{"num_key_value_heads": 3, "intermediate_size": 1536, "rope_theta": 10000.0, "bias": "none", "init_std_qkv": 0.0202, "init_std_up": 0.0202, "optimizer": "soap_variant", "learning_rate": 0.00256, "lr_mult_up": 0.994, "lr_head": 0.0049, "warmup_steps": 200, "schedule": "wsd", "max_steps": 3483, "dataset": "wikipedia_en"}
Each number is 50 + 15 x the weight over its row's rms, rounded and kept within 0 to 99. Layers, rows and columns count from 0. The size before them is the row's rms in percent of the matrix's.

# layer 4 attention query, 768x768, rms 0.0553, rows 234-270, columns 384-575
109:54 92 61 39 37 37 53 33 44 56 59 51 28 21 51 22 57 48 49 51 61 76 49 43 20 36 24 55 54 36 55 30 42 49 59 31 62 21 41 64 54 52 53 59 58 38 52 29 42 69 56 29 07 44 34 63 52 69 59 41 83 39 72 49 57 67 55 58 69 63 46 63 50 42 52 33 61 56 54 56 78 48 50 57 47 31 51 44 66 34 39 66 32 44 69 52 55 61 55 30 51 50 50 46 52 56 47 54 62 59 42 49 57 50 24 57 59 42 39 59 41 55 70 44 60 13 58 67 73 70 81 65 36 62 32 52 59 29 45 52 36 52 38 70 59 85 43 62 76 44 52 61 54 16 41 60 58 37 67 44 49 72 43 53 50 42 48 71 71 33 34 22 48 63 30 54 61 34 60 49 38 19 44 48 38 44 47 54 48 86 86 73
101:73 49 39 50 73 21 84 48 58 34 57 47 44 53 67 19 39 14 60 63 82 59 31 32 06 29 43 31 44 40 61 40 49 37 37 31 38 44 60 45 51 38 53 67 45 72 31 36 54 52 51 34 51 74 40 49 45 38 55 55 47 43 42 29 41 68 42 15 53 80 30 50 37 63 50 57 54 55 30 43 26 34 42 59 38 40 38 68 33 63 70 52 64 62 68 56 22 72 50 85 74 23 45 63 48 68 39 43 45 59 73 30 55 31 42 50 58 36 38 31 35 08 59 27 40 31 53 58 43 53 45 44 22 28 58 44 23 38 61 49 62 46 67 62 43 45 30 46 67 52 50 56 32 40 59 42 70 40 40 76 53 61 33 31 66 37 37 49 42 40 33 48 46 49 40 36 25 29 49 17 74 63 52 45 49 84 68 33 58 28 50 54
105:52 44 17 33 66 80 56 50 39 43 38 57 46 25 68 46 58 58 61 53 44 31 62 55 52 34 51 56 50 49 53 58 44 54 20 50 55 14 42 44 52 41 52 28 72 82 50 59 42 55 52 42 50 61 65 63 66 55 66 46 65 37 58 44 88 26 39 66 78 55 44 71 67 62 39 53 29 57 63 52 48 60 39 18 59 55 40 55 30 66 51 45 73 73 23 41 54 60 31 42 30 42 76 53 68 31 42 43 68 48 43 54 51 57 58 50 41 55 45 37 92 62 36 42 81 57 59 50 22 62 75 48 57 39 62 11 40 69 54 49 54 74 59 68 42 46 50 54 52 23 56 59 68 42 52 61 19 72 61 52 50 21 77 54 41 42 86 60 13 39 28 63 70 06 61 56 59 47 38 23 41 62 49 51 43 62 41 38 50 60 26 37
110:31 23 58 42 56 77 50 57 78 58 50 55 58 74 58 28 35 49 52 86 29 54 45 56 50 42 46 37 34 26 65 50 61 49 29 82 68 49 75 11 83 65 87 41 63 51 69 62 25 45 38 51 75 23 54 46 58 48 59 40 26 37 30 30 50 63 39 75 40 47 57 57 66 51 49 29 24 67 23 60 51 35 44 77 54 56 70 40 30 45 46 48 44 63 56 38 61 31 55 50 65 67 67 69 80 32 39 70 55 39 59 51 56 43 46 61 52 73 23 56 62 43 52 43 39 71 35 50 58 57 48 41 48 65 43 53 26 53 45 43 53 17 52 42 58 56 47 39 41 49 63 27 33 50 30 43 43 30 63 64 61 52 42 55 53 34 50 54 24 29 40 37 76 50 60 45 48 39 69 53 37 45 79 58 45 56 46 52 64 64 90 33
109:67 60 73 50 45 47 85 40 79 42 65 53 28 99 42 84 55 29 37 61 32 16 65 57 56 53 14 64 39 42 41 56 69 39 37 54 41 43 69 52 44 40 50 55 43 52 52 53 39 39 88 35 38 29 72 16 45 34 49 47 65 56 48 54 51 58 13 56 42 91 71 58 39 74 59 54 50 58 42 58 46 75 53 41 58 24 47 54 43 48 22 44 50 56 54 55 48 53 42 56 33 54 49 64 58 57 56 52 71 36 27 49 28 67 42 35 46 18 57 40 72 30 66 81 52 46 39 48 24 45 58 27 19 43 41 32 48 63 25 62 69 68 52 43 43 09 27 53 66 45 54 48 63 52 52 42 45 52 44 56 45 48 54 61 64 92 59 35 32 48 44 38 43 49 64 26 46 35 48 41 66 71 37 46 43 46 56 64 20 41 62 40
107:51 49 35 43 64 34 28 57 38 35 39 56 59 45 63 60 74 37 55 36 80 59 75 44 47 59 77 48 61 40 54 58 39 37 21 60 49 62 45 65 76 35 56 23 49 61 34 44 49 56 71 38 69 56 29 56 64 46 71 34 41 56 23 45 41 60 63 56 52 66 55 52 27 82 73 82 68 70 24 28 55 65 51 39 42 73 58 39 61 38 75 47 46 48 49 47 43 58 44 46 50 58 29 47 50 33 42 28 62 68 24 55 50 29 62 54 49 28 27 50 58 54 48 54 46 45 77 62 40 81 59 58 23 32 50 40 54 43 46 59 54 54 53 28 79 47 69 58 59 53 20 46 54 52 37 23 61 68 78 37 59 84 37 51 20 43 57 41 53 86 42 60 42 45 46 48 21 07 70 31 69 38 25 70 54 62 49 16 75 74 54 62
105:55 40 35 54 44 05 46 60 25 34 23 34 75 47 48 28 42 40 45 54 51 59 58 38 67 65 68 49 73 65 73 41 67 84 47 44 61 36 55 48 58 42 28 48 51 66 35 51 62 52 71 70 44 53 52 53 55 57 45 28 43 45 34 49 25 28 51 38 42 45 63 71 46 44 66 44 35 18 54 26 33 53 64 45 39 73 31 27 55 51 49 53 53 51 23 51 79 69 66 45 66 24 39 52 60 65 61 20 40 67 59 54 53 56 32 37 26 46 72 51 36 33 51 48 29 50 43 42 48 50 00 41 75 43 36 77 86 51 51 36 58 54 30 54 54 53 42 76 59 82 66 52 62 56 48 61 36 44 39 37 38 62 29 44 46 53 65 24 30 52 41 59 50 56 45 52 50 45 78 39 54 38 47 38 59 61 34 31 88 54 18 64
106:50 41 24 57 05 46 47 46 66 36 48 23 41 48 81 63 48 54 23 50 43 51 66 73 57 32 46 58 43 71 56 56 43 33 34 66 50 72 79 63 36 57 41 45 58 27 48 52 57 43 50 27 52 50 51 45 61 51 65 74 61 59 34 44 55 53 69 52 49 53 59 50 24 57 69 63 54 33 50 28 43 51 71 46 55 23 99 53 32 97 47 49 18 48 17 58 58 53 59 55 27 36 89 28 22 68 50 59 44 14 57 58 58 39 29 73 38 54 35 46 47 61 48 44 61 44 70 44 45 73 74 46 82 86 52 49 29 63 63 58 68 41 75 41 51 56 51 55 23 40 67 49 75 23 24 67 64 55 64 63 55 38 56 38 59 17 22 58 32 20 34 40 56 38 30 54 45 02 56 29 32 59 64 35 45 85 64 67 38 49 34 37
108:58 49 70 53 53 50 44 47 56 50 40 58 46 40 36 68 18 45 49 51 64 63 50 52 50 32 60 47 37 61 33 23 71 52 41 37 39 59 67 61 55 66 52 63 43 62 67 00 47 63 53 45 58 68 40 61 47 67 83 49 45 73 41 48 63 54 39 25 63 19 48 39 43 47 58 18 53 35 73 40 51 72 44 42 25 44 52 93 50 65 53 54 42 37 06 59 36 64 36 42 64 35 24 52 40 28 75 45 55 77 32 56 81 58 45 43 46 24 64 59 25 46 48 50 32 78 44 60 37 26 74 45 61 49 00 41 53 50 20 67 38 55 39 59 56 59 67 58 34 72 52 47 80 55 59 60 67 64 51 52 31 54 40 18 44 33 39 32 47 77 29 72 59 42 69 58 34 39 31 55 44 53 39 35 55 19 55 37 39 68 37 39
120:62 48 51 53 47 37 40 46 63 65 73 33 47 41 63 54 65 58 27 26 46 61 53 83 26 86 59 40 59 20 43 52 61 56 55 28 47 42 55 25 95 71 51 31 46 73 66 44 71 55 53 52 53 55 37 60 28 64 53 65 36 61 34 56 64 61 82 69 27 52 44 82 31 30 64 67 60 43 24 81 40 75 48 56 54 48 55 44 38 36 36 47 42 42 35 53 66 29 51 15 40 33 38 61 61 49 51 50 42 49 91 59 62 39 75 44 63 50 41 39 73 38 65 32 67 68 53 53 65 55 53 51 48 52 36 49 52 65 31 55 55 44 54 28 50 41 69 55 49 74 24 29 71 66 36 53 49 59 39 58 59 52 39 35 45 51 37 65 62 59 34 44 52 58 43 44 67 45 84 58 47 69 49 77 38 48 33 55 58 77 60 46
107:32 33 45 32 39 71 52 57 47 45 33 48 58 52 39 37 68 44 35 34 53 33 32 53 57 66 34 53 28 72 46 71 18 46 64 27 45 42 69 45 50 61 69 62 69 53 48 57 58 54 35 39 39 40 46 43 42 62 45 59 28 38 43 45 53 50 48 37 57 51 56 32 49 33 72 49 29 49 39 16 32 37 34 53 25 75 35 56 59 27 46 35 41 81 44 26 69 60 49 67 79 84 90 59 51 31 60 65 89 24 61 41 30 35 42 43 56 81 57 59 60 36 67 57 49 70 39 46 72 13 37 28 34 59 47 45 64 37 32 52 44 24 58 47 30 46 76 27 48 46 63 19 61 53 40 45 37 64 58 44 64 20 50 46 46 72 65 37 37 59 84 55 43 53 53 62 62 62 41 50 48 40 46 52 48 36 47 62 44 66 62 58
104:45 78 72 36 75 48 30 37 45 41 42 14 49 37 62 38 30 58 38 31 49 17 50 46 39 52 50 58 63 40 44 47 40 40 64 52 32 26 59 64 42 52 40 38 44 39 22 56 52 43 43 66 55 47 56 31 50 51 32 65 57 46 57 55 26 61 68 27 34 58 60 61 21 41 48 36 37 45 38 13 34 48 31 16 42 49 72 54 37 58 85 56 61 72 42 39 37 27 59 58 44 42 42 48 65 45 51 18 55 34 58 81 51 36 42 26 66 39 37 51 22 44 37 24 26 55 06 44 51 58 43 42 67 64 32 66 47 45 53 61 45 32 47 76 64 71 52 44 59 39 45 62 51 76 43 61 52 22 54 53 54 60 58 57 44 42 42 60 67 44 47 48 73 61 55 37 35 59 35 58 28 59 64 67 42 12 46 59 46 68 67 67
107:42 33 69 49 38 31 36 52 72 38 60 57 49 77 52 58 50 39 57 52 43 18 45 51 44 55 41 50 71 65 55 46 63 36 43 61 60 57 42 64 33 10 26 23 70 68 49 61 45 49 52 30 84 47 84 55 24 72 54 76 62 49 33 49 39 58 47 56 48 63 35 06 43 45 53 25 35 47 60 33 64 61 75 63 58 57 49 75 66 49 72 45 54 30 61 74 39 35 59 65 52 30 31 56 59 42 41 55 34 57 23 61 59 50 75 46 35 72 39 47 50 38 64 50 38 68 21 57 67 34 64 41 50 81 60 62 46 58 58 69 54 61 51 77 57 61 43 85 24 55 70 78 63 41 57 40 11 64 37 74 44 49 47 48 69 52 49 32 35 48 44 38 69 67 71 90 40 33 51 55 35 70 52 79 58 16 38 49 51 56 39 41
107:52 42 46 40 60 29 52 67 14 55 55 63 33 30 57 43 57 80 56 48 35 47 40 46 42 63 40 41 52 50 58 50 22 23 44 67 54 67 42 34 77 36 46 23 43 56 51 70 56 47 38 24 43 73 69 43 41 67 59 48 49 26 57 45 45 56 37 44 76 62 38 64 67 80 62 50 22 67 42 50 38 49 45 31 45 45 57 66 75 76 25 51 45 53 35 41 43 73 32 34 76 74 53 65 74 21 66 56 62 38 47 33 37 47 60 51 25 29 77 56 51 51 63 51 36 76 52 62 44 49 53 58 71 32 46 48 61 44 58 47 53 49 33 38 49 24 28 49 40 45 34 42 45 28 69 52 52 76 61 22 65 57 38 65 51 74 65 47 32 35 38 55 27 58 51 40 15 40 51 51 29 47 34 48 66 72 58 37 33 24 73 59
104:41 74 45 62 24 34 65 68 64 33 23 81 41 74 42 47 42 56 35 45 75 54 66 73 49 74 53 29 68 45 16 53 70 62 60 42 57 21 46 46 24 37 38 34 69 50 60 39 54 53 66 45 67 52 32 64 37 42 55 76 79 52 41 53 49 84 63 47 59 74 64 43 49 39 53 43 59 57 69 87 59 43 11 64 54 28 71 51 39 71 81 53 63 37 89 69 57 76 60 54 31 28 52 60 55 17 17 62 26 91 57 56 58 47 62 37 34 52 60 66 50 47 65 30 58 39 60 48 65 43 63 49 34 52 46 36 56 55 45 58 41 60 36 50 51 35 33 51 40 65 64 45 75 40 55 55 28 44 37 42 85 59 60 44 42 56 75 47 72 73 40 64 50 53 39 41 37 53 42 70 62 69 44 56 83 36 26 41 39 65 48 48
106:60 39 51 61 47 59 74 74 58 57 55 49 50 48 49 33 58 73 41 59 38 75 76 48 41 60 59 68 82 36 16 62 28 31 45 48 38 54 28 47 33 68 54 48 59 44 51 38 43 50 51 28 47 51 30 60 42 60 76 20 90 47 70 76 61 36 73 34 56 49 49 78 63 56 41 51 37 20 75 48 63 54 57 47 80 21 82 72 66 44 56 58 58 59 63 64 74 42 79 37 33 31 57 35 52 55 66 79 47 63 44 44 47 74 46 45 31 47 31 78 53 42 50 74 21 41 73 54 58 59 39 47 42 52 51 32 43 37 52 35 30 56 36 72 43 43 26 57 24 79 28 43 35 76 28 52 67 30 41 36 75 61 67 49 14 48 46 68 63 40 07 28 65 60 62 47 54 13 45 47 58 71 42 49 53 56 60 67 35 45 28 65
113:44 45 74 80 61 65 68 74 51 67 57 59 31 49 43 39 54 76 60 56 59 32 25 57 27 59 53 49 46 22 75 39 36 67 16 45 57 64 50 51 70 50 33 42 33 64 55 63 55 65 42 46 58 50 47 46 56 47 74 67 44 51 62 55 50 41 52 34 46 71 35 37 37 33 70 43 24 56 46 58 37 40 46 58 59 54 54 45 54 33 00 57 48 55 42 47 64 39 40 32 27 41 48 66 56 68 84 36 50 56 57 34 55 53 37 17 47 51 50 62 59 50 31 52 44 39 40 67 55 61 51 56 35 35 63 49 51 37 43 85 26 22 40 54 54 69 39 57 38 57 65 63 54 41 37 57 55 48 41 52 68 38 52 37 51 56 30 58 35 42 78 30 61 51 29 55 70 51 49 21 44 65 53 44 30 49 63 43 77 70 58 56
110:32 58 68 33 41 42 32 37 27 04 38 31 52 51 36 66 51 47 53 22 50 71 52 22 53 17 45 40 52 25 50 51 61 68 49 35 40 66 27 78 57 34 89 44 44 43 59 42 34 77 05 18 31 53 45 48 36 26 55 40 77 60 54 19 64 43 55 58 68 30 37 76 37 72 61 49 67 16 69 22 49 55 41 29 54 45 67 46 66 61 50 44 07 43 57 45 55 66 52 21 50 43 26 61 45 37 50 61 62 44 51 38 99 38 56 63 49 37 22 43 56 52 55 29 52 36 26 30 77 57 46 53 73 44 36 30 50 42 42 55 56 40 52 50 45 51 71 51 31 41 38 48 50 18 73 70 54 41 54 18 46 68 65 57 52 61 66 74 56 55 43 66 51 42 36 59 61 53 49 88 23 39 55 22 65 31 18 84 62 70 43 56
099:60 56 45 19 19 23 32 70 49 53 54 45 49 61 76 28 65 56 62 41 77 87 65 45 66 58 39 47 40 53 38 53 36 64 47 33 69 53 60 48 19 69 43 59 13 63 75 69 58 48 49 42 43 57 50 30 63 76 49 69 38 43 45 42 41 66 45 38 53 57 58 69 26 50 59 65 62 55 52 61 63 46 49 59 44 58 62 54 53 29 39 40 52 70 80 74 30 45 70 47 80 36 92 46 57 54 83 31 45 47 52 44 41 41 39 61 51 44 60 47 66 65 36 52 40 37 60 57 30 70 26 45 46 52 46 42 60 67 67 61 71 49 74 83 51 21 31 73 68 36 43 45 25 66 41 49 60 19 48 13 64 42 49 40 73 74 71 66 30 47 59 61 34 45 33 49 59 53 56 32 54 65 75 55 52 79 53 48 36 50 46 66
104:57 66 54 44 71 70 42 62 74 58 56 74 20 40 51 69 60 69 59 61 35 54 50 45 48 32 57 51 37 60 47 57 70 44 74 74 76 64 26 25 56 46 39 56 55 27 38 16 33 26 59 33 58 56 28 46 47 29 32 53 52 56 72 37 38 35 11 31 29 52 53 53 33 70 84 21 63 85 68 48 27 46 48 51 60 34 67 60 55 49 47 43 60 46 60 63 33 45 52 49 63 56 63 55 43 26 59 65 49 46 40 57 77 56 41 11 59 57 38 39 23 59 12 47 60 40 62 29 48 70 60 40 35 71 42 73 43 65 38 63 56 42 21 27 62 50 50 25 68 48 68 40 25 57 66 33 45 69 42 57 93 52 48 83 84 46 35 81 71 49 27 58 57 58 65 55 65 22 53 42 43 30 53 55 31 44 51 48 61 61 65 37
108:68 48 48 53 69 25 40 50 55 58 56 77 76 43 42 40 25 33 71 67 54 62 60 29 63 60 69 35 66 61 37 42 61 29 71 55 20 63 68 48 52 78 55 38 63 54 28 49 75 49 21 58 28 86 60 40 45 42 54 64 49 81 76 60 70 30 39 53 41 67 38 54 51 57 37 62 38 49 48 17 48 53 64 61 46 53 61 26 70 40 44 55 65 41 44 38 26 57 64 61 49 38 58 62 79 44 46 51 55 43 31 36 48 70 48 72 63 42 54 51 53 43 63 60 42 88 50 54 59 81 63 49 63 22 50 54 60 57 42 61 67 45 55 49 38 36 49 74 29 44 62 72 43 74 41 51 65 74 32 59 32 59 53 46 40 74 03 54 14 36 59 54 68 46 59 53 62 26 40 54 44 37 49 58 36 35 41 55 42 47 49 61
109:44 60 39 34 75 35 61 44 61 60 42 62 38 43 74 49 61 25 42 42 58 57 15 42 63 48 48 47 65 77 57 20 50 46 42 36 52 45 63 45 38 57 59 50 51 32 73 31 44 45 38 43 59 33 60 43 29 54 12 37 57 08 67 74 32 29 66 61 48 46 32 37 48 44 53 65 37 58 57 40 50 27 58 45 45 66 58 54 54 33 60 46 61 26 69 61 24 37 56 46 39 34 70 43 68 58 29 44 61 33 79 57 68 41 46 81 57 77 50 69 85 37 47 56 37 51 61 68 50 33 56 64 45 63 55 54 39 54 62 20 74 49 44 54 69 40 57 49 54 58 61 35 25 33 56 71 47 38 62 51 54 50 57 41 47 35 51 61 51 48 46 65 49 57 53 35 45 47 59 64 44 44 58 39 35 46 74 46 47 61 46 55
097:36 38 65 49 53 40 57 94 51 40 50 61 35 46 30 46 60 32 56 69 46 68 40 99 80 36 44 32 64 51 70 56 57 55 33 69 52 40 54 49 47 20 57 62 62 78 36 39 82 38 48 53 65 37 62 43 51 60 63 69 53 73 59 36 79 41 55 40 40 76 29 62 40 61 30 49 66 41 57 58 58 54 57 59 51 36 40 41 46 38 50 61 22 33 77 66 40 61 47 38 63 36 53 37 31 42 64 47 70 50 50 62 53 59 42 37 22 45 38 24 45 48 74 61 39 55 49 62 64 49 33 34 72 85 59 47 56 33 29 69 46 53 69 42 67 63 46 48 34 51 48 35 45 44 46 34 32 41 63 45 35 42 73 64 56 47 72 90 42 29 47 26 72 54 52 60 62 50 59 42 54 46 56 27 53 75 63 82 44 38 34 57
095:42 77 54 62 41 51 48 51 35 49 35 32 43 56 42 50 28 50 68 25 65 54 28 44 55 61 41 55 44 22 60 32 70 40 70 23 56 50 56 50 64 54 33 57 57 41 47 38 36 26 62 35 36 56 39 47 60 51 43 60 51 46 66 29 49 42 38 53 46 26 62 55 51 58 50 89 55 62 35 43 34 60 52 46 51 82 66 34 38 46 49 47 62 67 74 55 55 13 69 42 77 42 55 81 66 25 63 42 47 58 44 59 45 57 54 51 58 36 50 42 69 36 58 52 68 39 62 27 47 43 33 60 42 46 81 57 50 46 49 90 64 49 43 74 73 42 82 38 63 52 53 30 31 39 46 39 53 60 51 45 59 44 49 50 56 51 54 46 28 58 53 53 52 67 36 35 69 72 16 16 39 16 46 56 43 42 47 37 41 40 47 40
095:51 36 31 28 34 44 54 54 64 45 53 33 54 54 48 49 52 47 15 40 25 52 68 82 57 53 58 40 36 55 56 52 45 77 17 69 42 63 33 31 27 51 66 56 73 37 63 66 39 76 73 46 41 40 65 40 17 49 79 43 53 21 41 29 79 37 32 52 46 67 46 45 50 65 66 47 72 29 60 51 28 48 24 54 51 27 57 61 54 46 46 60 52 29 54 52 26 43 46 73 49 42 81 52 45 62 65 81 69 25 48 37 17 73 38 27 48 43 76 46 50 29 44 52 34 51 45 44 34 54 39 33 55 30 66 60 61 60 70 21 53 40 51 44 60 38 40 65 67 61 34 62 53 67 58 59 63 20 53 40 45 53 55 49 60 75 44 51 51 33 49 26 32 58 70 77 46 62 60 99 43 48 38 71 69 40 52 66 64 68 53 75
092:61 46 72 11 53 71 36 52 25 66 29 33 40 39 33 74 33 52 67 65 69 57 36 68 43 17 40 59 60 30 57 33 34 54 47 48 53 59 32 67 28 84 79 41 59 51 43 80 42 49 55 80 47 53 24 44 30 55 56 38 32 50 46 71 31 59 88 37 54 65 54 73 61 45 68 40 66 60 18 65 52 58 66 51 28 71 56 76 20 23 42 36 78 69 35 49 45 60 65 39 41 38 58 46 63 34 56 67 57 46 36 53 33 62 31 43 81 37 44 50 43 50 57 48 46 47 64 48 45 59 61 78 72 33 61 48 53 28 55 56 51 20 51 66 59 74 53 74 50 49 86 44 51 72 76 57 36 57 65 40 66 39 67 40 89 52 54 49 33 50 62 55 56 17 56 57 70 56 47 37 24 39 48 47 31 37 70 37 51 65 53 43
092:43 78 69 51 47 51 53 41 41 69 37 41 51 53 41 70 62 49 59 38 80 75 59 42 42 34 54 38 47 48 29 52 40 42 69 21 44 52 56 87 45 47 40 99 71 55 72 51 38 39 38 39 64 56 38 44 60 72 64 40 51 64 44 54 27 57 55 57 37 62 28 63 74 39 64 52 44 61 47 33 63 58 56 21 35 52 54 44 62 54 46 42 64 50 29 39 66 34 54 29 41 45 61 74 66 29 71 40 54 75 53 57 18 71 73 69 80 33 20 54 27 51 78 36 57 75 45 41 70 70 58 69 33 45 43 72 45 30 36 61 63 57 62 52 35 67 36 49 41 36 74 52 33 48 51 48 23 54 59 34 63 52 54 43 58 35 56 51 61 47 42 46 42 41 39 54 33 63 33 71 54 46 31 23 59 49 95 50 36 65 37 50
092:30 52 41 38 54 37 40 57 37 54 65 33 46 68 69 31 48 53 50 55 40 45 49 41 61 40 38 54 34 17 43 37 35 36 76 52 50 48 74 68 53 43 58 37 33 64 50 26 44 31 72 49 26 40 56 47 12 47 53 44 68 41 63 51 61 49 66 13 77 53 80 54 46 66 45 37 50 57 87 70 53 47 00 57 10 49 42 14 41 45 26 26 39 81 56 77 78 43 72 43 59 49 40 51 55 37 44 48 45 83 61 42 44 43 62 31 37 43 37 30 25 41 46 40 64 68 21 33 30 46 75 52 60 55 55 67 61 51 50 52 37 43 54 24 36 41 59 74 29 32 52 56 39 64 53 40 67 50 46 51 35 58 49 53 34 51 24 41 54 29 46 60 44 41 51 54 57 65 50 42 40 37 67 44 49 54 43 46 42 35 58 36
088:39 67 71 29 32 58 66 86 50 51 50 53 69 48 63 57 91 33 43 54 71 25 43 62 77 61 20 76 48 56 23 42 61 41 54 49 49 37 55 62 41 56 51 55 49 46 47 49 31 35 54 51 61 43 41 81 51 51 50 22 74 47 58 36 39 54 66 32 37 80 30 63 56 54 61 57 42 50 53 29 73 58 69 36 41 62 56 29 48 40 70 49 33 73 55 50 65 38 65 40 28 58 51 46 51 46 69 52 56 35 36 43 43 29 46 67 71 75 54 61 32 54 52 50 83 63 66 33 49 44 54 63 53 40 35 60 46 33 62 44 56 28 61 34 76 45 35 24 45 67 61 28 44 52 46 60 15 61 61 55 79 53 85 57 58 78 70 88 53 42 37 54 41 68 39 70 55 58 31 66 37 55 32 66 58 32 57 64 79 49 28 35
088:68 41 63 66 59 69 45 49 65 63 68 80 53 51 45 53 49 54 35 66 31 56 55 35 49 48 61 45 56 83 51 31 35 36 55 55 47 40 60 51 32 35 71 49 23 60 21 54 52 72 37 57 40 44 45 55 58 64 73 48 35 61 25 45 50 38 76 54 42 46 65 71 23 49 31 41 21 66 42 36 30 29 38 68 38 32 50 61 59 57 37 60 59 38 43 37 60 14 38 46 34 36 49 50 55 66 39 44 51 37 23 43 55 48 63 47 45 47 51 54 59 31 46 56 48 54 51 32 32 57 10 36 49 67 74 38 60 63 76 67 60 50 58 15 83 41 64 44 30 46 68 50 41 54 70 41 40 46 57 59 46 29 55 57 51 75 57 76 80 70 79 52 40 57 37 65 61 45 44 48 60 42 46 52 59 75 64 60 59 47 55 64
107:42 44 37 52 69 40 33 78 54 43 52 46 50 51 30 49 63 41 56 61 50 38 44 38 51 65 55 13 53 49 31 22 35 30 78 46 40 40 46 58 52 54 83 51 33 70 36 21 33 37 75 49 59 53 53 31 37 44 49 40 29 70 44 49 30 52 67 57 45 55 79 61 42 69 39 67 60 40 47 23 73 35 17 28 29 68 36 52 35 60 60 44 48 50 51 74 66 61 57 52 54 38 47 44 64 24 54 29 54 53 84 46 44 51 74 60 42 37 28 34 48 58 51 25 33 50 32 39 51 45 67 08 54 60 55 48 60 35 56 67 61 49 37 45 40 63 42 41 54 23 62 53 39 64 60 60 63 62 52 39 47 57 36 71 47 56 60 52 58 49 61 71 21 55 43 51 38 45 35 34 40 55 48 28 63 43 64 36 66 40 58 61
103:67 62 33 64 37 52 20 63 54 54 80 66 81 74 54 43 66 62 64 56 71 53 57 14 64 40 45 46 42 66 56 25 32 35 78 26 76 52 60 48 46 53 41 65 47 66 33 59 42 39 53 17 66 55 36 44 58 52 51 48 72 34 44 37 26 63 64 20 69 42 59 47 27 71 29 62 21 55 59 56 72 68 49 41 47 47 37 76 43 41 35 24 61 46 45 59 71 66 63 66 57 48 51 44 47 38 34 58 34 49 67 64 43 43 54 67 70 28 46 46 60 51 50 32 33 51 73 62 24 26 69 67 53 53 47 54 52 73 52 40 40 39 47 55 56 65 30 34 68 58 70 47 47 55 56 23 55 73 60 44 38 53 57 66 22 47 50 39 66 48 43 64 38 58 41 43 52 76 02 33 34 21 45 28 58 58 57 56 59 38 49 50
089:73 59 51 52 21 44 43 54 35 49 70 30 39 67 42 36 52 54 69 23 70 39 51 25 57 64 30 29 38 39 59 67 50 40 50 78 26 46 25 68 34 60 40 33 46 15 66 72 38 63 57 49 34 36 24 58 50 40 43 49 53 26 40 62 51 65 51 35 47 64 50 57 71 61 54 74 58 22 59 36 52 65 35 33 22 40 58 75 59 44 21 52 61 65 89 65 50 72 86 56 37 43 44 38 44 42 47 62 53 16 37 48 73 78 68 52 56 59 28 75 40 53 53 52 32 50 52 24 40 51 62 64 37 63 34 64 57 60 49 47 33 64 44 55 57 44 39 68 74 47 44 54 38 31 55 41 53 35 55 57 54 54 48 53 06 36 49 78 41 58 56 51 66 45 72 61 45 29 35 70 44 39 52 48 51 16 77 47 52 43 59 65
097:62 62 58 74 63 70 56 63 49 38 54 44 39 31 61 50 53 38 56 56 50 68 26 51 73 49 59 45 66 36 50 44 51 53 65 35 51 69 60 37 38 56 76 49 28 58 57 38 39 55 64 35 34 42 18 69 79 41 39 50 34 35 42 44 42 19 54 80 39 53 39 55 55 50 49 81 33 36 57 67 64 42 47 66 46 59 39 42 47 69 68 64 42 78 40 80 75 48 47 31 51 38 65 39 37 32 47 40 50 82 30 65 58 39 34 52 59 75 43 71 84 29 44 35 64 41 51 21 16 62 51 27 52 52 79 29 55 41 43 62 70 51 59 28 38 65 48 42 62 39 54 63 52 78 41 89 29 32 51 57 41 36 66 55 48 31 49 62 61 82 45 63 14 47 78 82 61 20 48 47 44 58 37 58 33 49 54 42 60 46 14 29
088:49 60 59 44 32 46 32 48 77 45 39 21 38 37 69 55 53 43 37 60 27 44 04 84 47 36 83 70 63 24 70 46 63 52 71 74 89 47 56 51 50 43 26 53 78 23 36 50 73 42 89 87 45 54 79 33 48 47 50 47 55 28 73 33 58 28 39 32 52 64 52 44 71 32 30 54 36 38 69 55 46 58 29 80 57 39 64 35 81 68 60 51 55 28 71 38 85 49 50 31 43 48 49 60 49 43 48 25 59 46 20 68 15 36 60 62 79 50 35 71 33 52 45 50 62 51 54 32 50 31 61 56 39 72 51 54 53 46 37 59 55 78 46 65 36 37 43 45 54 58 66 36 74 14 53 73 23 29 36 55 50 40 60 40 71 24 33 36 51 41 68 53 48 53 32 55 83 65 49 51 22 34 56 34 81 52 66 59 34 27 56 31
097:51 32 48 41 33 42 77 45 65 37 29 56 44 30 63 38 93 75 63 54 57 59 36 83 73 42 44 60 61 67 60 50 35 54 53 46 23 38 67 51 62 79 49 51 37 47 29 21 68 31 79 45 26 74 48 52 38 68 15 30 46 71 63 28 43 70 13 65 56 23 48 60 62 23 55 71 39 66 41 44 41 60 36 47 59 62 38 45 40 74 66 73 31 59 48 83 43 69 25 30 37 47 66 34 05 63 66 49 62 63 38 44 86 48 58 55 66 93 40 55 56 65 64 43 79 45 56 69 22 38 45 56 49 49 35 64 47 49 33 60 55 55 25 34 52 31 58 50 42 32 55 50 59 73 39 77 34 86 56 43 34 48 39 57 42 55 56 51 55 65 42 34 46 21 60 59 46 42 63 49 65 75 61 30 44 69 56 46 55 62 38 55
102:48 96 50 52 43 45 11 60 34 57 49 54 70 54 43 58 63 44 73 09 52 60 43 53 49 44 62 60 36 47 67 35 44 50 51 40 67 82 47 79 59 10 54 71 27 11 64 67 62 34 63 71 46 25 58 66 48 63 91 73 28 66 43 59 27 40 41 63 47 61 54 53 45 57 29 78 47 52 67 71 74 47 40 36 50 58 50 58 42 62 51 38 73 74 40 60 67 63 61 50 67 36 69 32 31 93 46 62 47 64 62 61 59 32 55 63 61 35 61 24 54 37 53 62 73 33 52 54 58 47 62 44 32 53 47 56 50 61 58 43 75 50 47 55 38 35 54 44 50 32 51 47 65 64 50 47 33 82 47 19 54 37 54 62 37 47 40 29 59 77 54 49 23 55 63 51 69 47 44 68 44 47 51 46 29 41 27 72 19 30 43 68